Each number is 500 + 25 x the weight over its row's rms, rounded and kept within 0 to 999. Layers, rows and columns count from 0. Numbers have three digits each. The size before them is the row's rms in percent of the matrix's.

# layer 5 attention query, 128x128, rms 0.135, rows 0-4,32-36,64-67,96-99, columns 0-127
076:521532479489501501478495480495479511495475544514528505438470439510475472484511475540494491525469486502514525528509442498539490524509478508522523533478506482483522529500508489508474491510520483545481524506457499548475476497516497501468494480486523508467473497495495507500499470513545462494529479564479463518513449464527506515504477480470508466502494551468516522464477526466498456512533
075:506482478468476532481521465502504490483528510469527476470525470500474497504466503501506473493502527489488492527480525474510562499542486488521490485530492505505467558500505520493449496549510498483479525470523540500483508549488521518529496485511526520543502546471500472503499499492478505516508465516474482519563507532528472540423491547525486493543539490489526484488490518541484484521495
091:465475494504504554506487514510493488530471519486505482512474478519484490526525515494487511532482457465500524467513476489450520476512546514468495485533456496479489505490472532506507545488542509481464488495495501527540481505515520488502497536508525480512501477463516501506471531492489516510523498527500527463470517457451510495558504486445436471490499481485490498505510440445548516536511
092:517523507491476505458492490470520504461526504526502520515474506499496549525498512497475476509526510525495481517495470468547488514512530493488490478440496501508476509502486522501505475480521457484525497527467505513474493502475509533540448481467546489512490512477531534499479461542483461509490498512478502446553523508527499506482529565534523499462517490521499473454481462441504514541527
091:476496490514498487529538532505478496525460515527480531500509464472535486488473484519462525523491488477472480422496530511520474525496525462512516482530457520540478479507483492491528533503513524472486515535512488472481485480533509498517478535506485465520478479478481466477486550470505541466516507490533512519470479467499493496537490488467521463507485533478489531543501482482474447517447
065:527526514504489520498482493540492491495511471497502491521500497487557467523512470516473503541476522500526486485515459529513462493482506482497469550520518448519498465494532474509505517492478462550444462512480490511528483498497524501510475511509506503414504507522523555516479494518541478506545518552518510467506461518488525476509510467492521526466479509501527487467488481453532496472499
069:499484510505527507505509494555489512481457498477545484469480548481518502494499516509486526508476514461539563495533538501486541508535525524499530513547507512498473531505520460498493500506468486516484474525460487513503466538496528514480482508508519495518484496480457466515478505470495489493541527494501431503499472541494555533505480541539486471461491481485522516482448515471490524527481
070:477501496452470503540473527488468515495503470497519532527515502519497455575494482493519537466508495496482499490440477507484530498517526499527492517493499474514551498496545478471483491510497525484492484563513496522545527515518510444473532517484488473510511524507526454504497535498463503487490494461483511505503484473510474477455455453490484477495485531465474493539490473521499488463529
073:480489529438476501488515473495474485463481532462513481428475508462516504507514456506486530530478497453527522471522531524506481509465489498491474517520488459477515463469493472484480506491531470516520500537473487532492508465496447487506525511480478492454516481492446525518469523502523545487518526453529526489500487523482553507516493550499522519502509489497490539482493520479518513487486
076:495497464469485520542484518496528504522518470476515533466516497499493490513471476499465520489522514528502472475463454503522539490503549461494495488516497494495528499483519551490523485464494536468541542531463501503514537500529513439504506519509516512556510527515514503492519537523499504502477461500445529498509515482463504455478484500539463461482457522500462480511522508540503454501505
080:497503510509519468521520515462510551524512471519467535517483476469481488518460483503471541474522456474493470515511454491538489498518515553501489499518483463526513498504511469519525490424505506522511527540473479515485530493549484499474457460557472496480467514484540509522500494520462527500486538507473491527490502488490476497546494522507550483473500485497498478509465504491486536491464
067:461509522512490565507528511529493489525504576438487475489518500503481429526481499460532532525492521494447515457497486484504518486464540510505544501478498505498449516487523495492505527491469498507513509521515524513519458520500478489507488492534560528505504495478479487508480493498544527505509474528481515533490474513481478546497488506506465503467508500483460488536472458514506532498517
143:568446499483556500416466499517509539485511393553470499533501484491507527530514501519485488516502507502487499482509500477520489522467464494521496518501515524531539465513482466491481508483481540502492509532514503526484490470494532526486486496529521492480473486507503531508480516538500489461509511501488479486508508514496499498472486482481536484520502470515502458503467487480460493491525
082:514454465490498560460464437472503523461498488495521501464517508512477485463499523500518522495510502525516479489491503493486472499545461517511513526512494479503451544512524496449531493471473525553494503544488473529511497484518459518491521492520512516500522504533470535493512534499532472498527485498513528524483460485531499514538549534482546472507491527502528483522547498507496530488466
065:508501449449487511503524500466498504486446516515505505524458441480531491486499468532477512470495502485515483476459475498517532499472548467517510531483488516516526547504510459531509505522496487437511507466485498535511523496466470488526475489541484502486478507531474516452494456503480516512493489520552500515469464497528492487472514462498485524475528513479474533483518522478540474467522
078:493478468482504506486473486493484484517507498528483482533497494488483509509527479534501517503491535480482513486481497503529518481448530471509465513514504441482534485485465461512457543504475463467488506422497490497460452460505499470527498507494475516522486504525474477472503522468530496500525503465538495474462488510480450477514477457527445538535515511498485501518529479463543496491531
069:477467463473475505488504487437495530494485494486536534457490518526499503497508499520510514504484488522472493496439475537531514478507544466510504542514480486527523538522512466483484481535525449482499492501513487500487496499516547485479518475472519534545560499469501500519498517472525486485519479470442490498498435514497510498463500477523502481502500503497475527461518575504473485504502
079:566459510472496505494492492486478515487511517541481496521498499506522543493538502458478495521481520509472488496509508514575512501493492507515463513487528459505565484511526458516495504493498496533504512470490485512487501490510476529507504518487509539524472494526468533497512401496505489502509499533529519496555498514507525492499567514523526527523476469538526495478515543467512514480491
# layer 5 attention key, 32x128, rms 0.128, rows 0-3, columns 0-127
093:471481459483517491495514475471453491500489504519518504508459507475499495481518497518486426488503551507511490494507504468514479519512533519459539524464488500559546509540510496493497529522537512508496498523467504484539506494524482523494511503510487565479516467504486542520529504453524483481523509457464536477465488511420494484482503515501474486504506514451496493498484502492529537505544
075:513540512486517534489517509530510514519520497496528453515492487493531511475551553488537557494489515454497503491491498531515523469505489500532502481506508485466560486514515439484487497498501516585530465482493482473508503505512484532510542511485551521496499509508504496512512479478490494541502457513488504522484524517513473528481507466429505490541545516502488529484488467486494521461492
084:485437413522523482483458440466499518505490503529508507511474506497487471526482493519498500509511535505540502507475481504495507509510531504456531501484495494507463499525502481519542517515547540506519496530507530515540531510523491496502552540511511553502481490534477496480525500491471500497476506478481518477453450487474498490475475512456525486499518504481479551506544505515532503486537
060:517533541506499494486492506498557512454538476501484499480503545530526524491516504497543504478489518498451464506490509515513489513465480516483480454451512471539507515494513486516485484494478475501535511493477520471462494496496553504526489451491543489508496518452474501508489467552497511547513516525500496453575500488513476490518535538534503498492453508499476478463462513510470494485501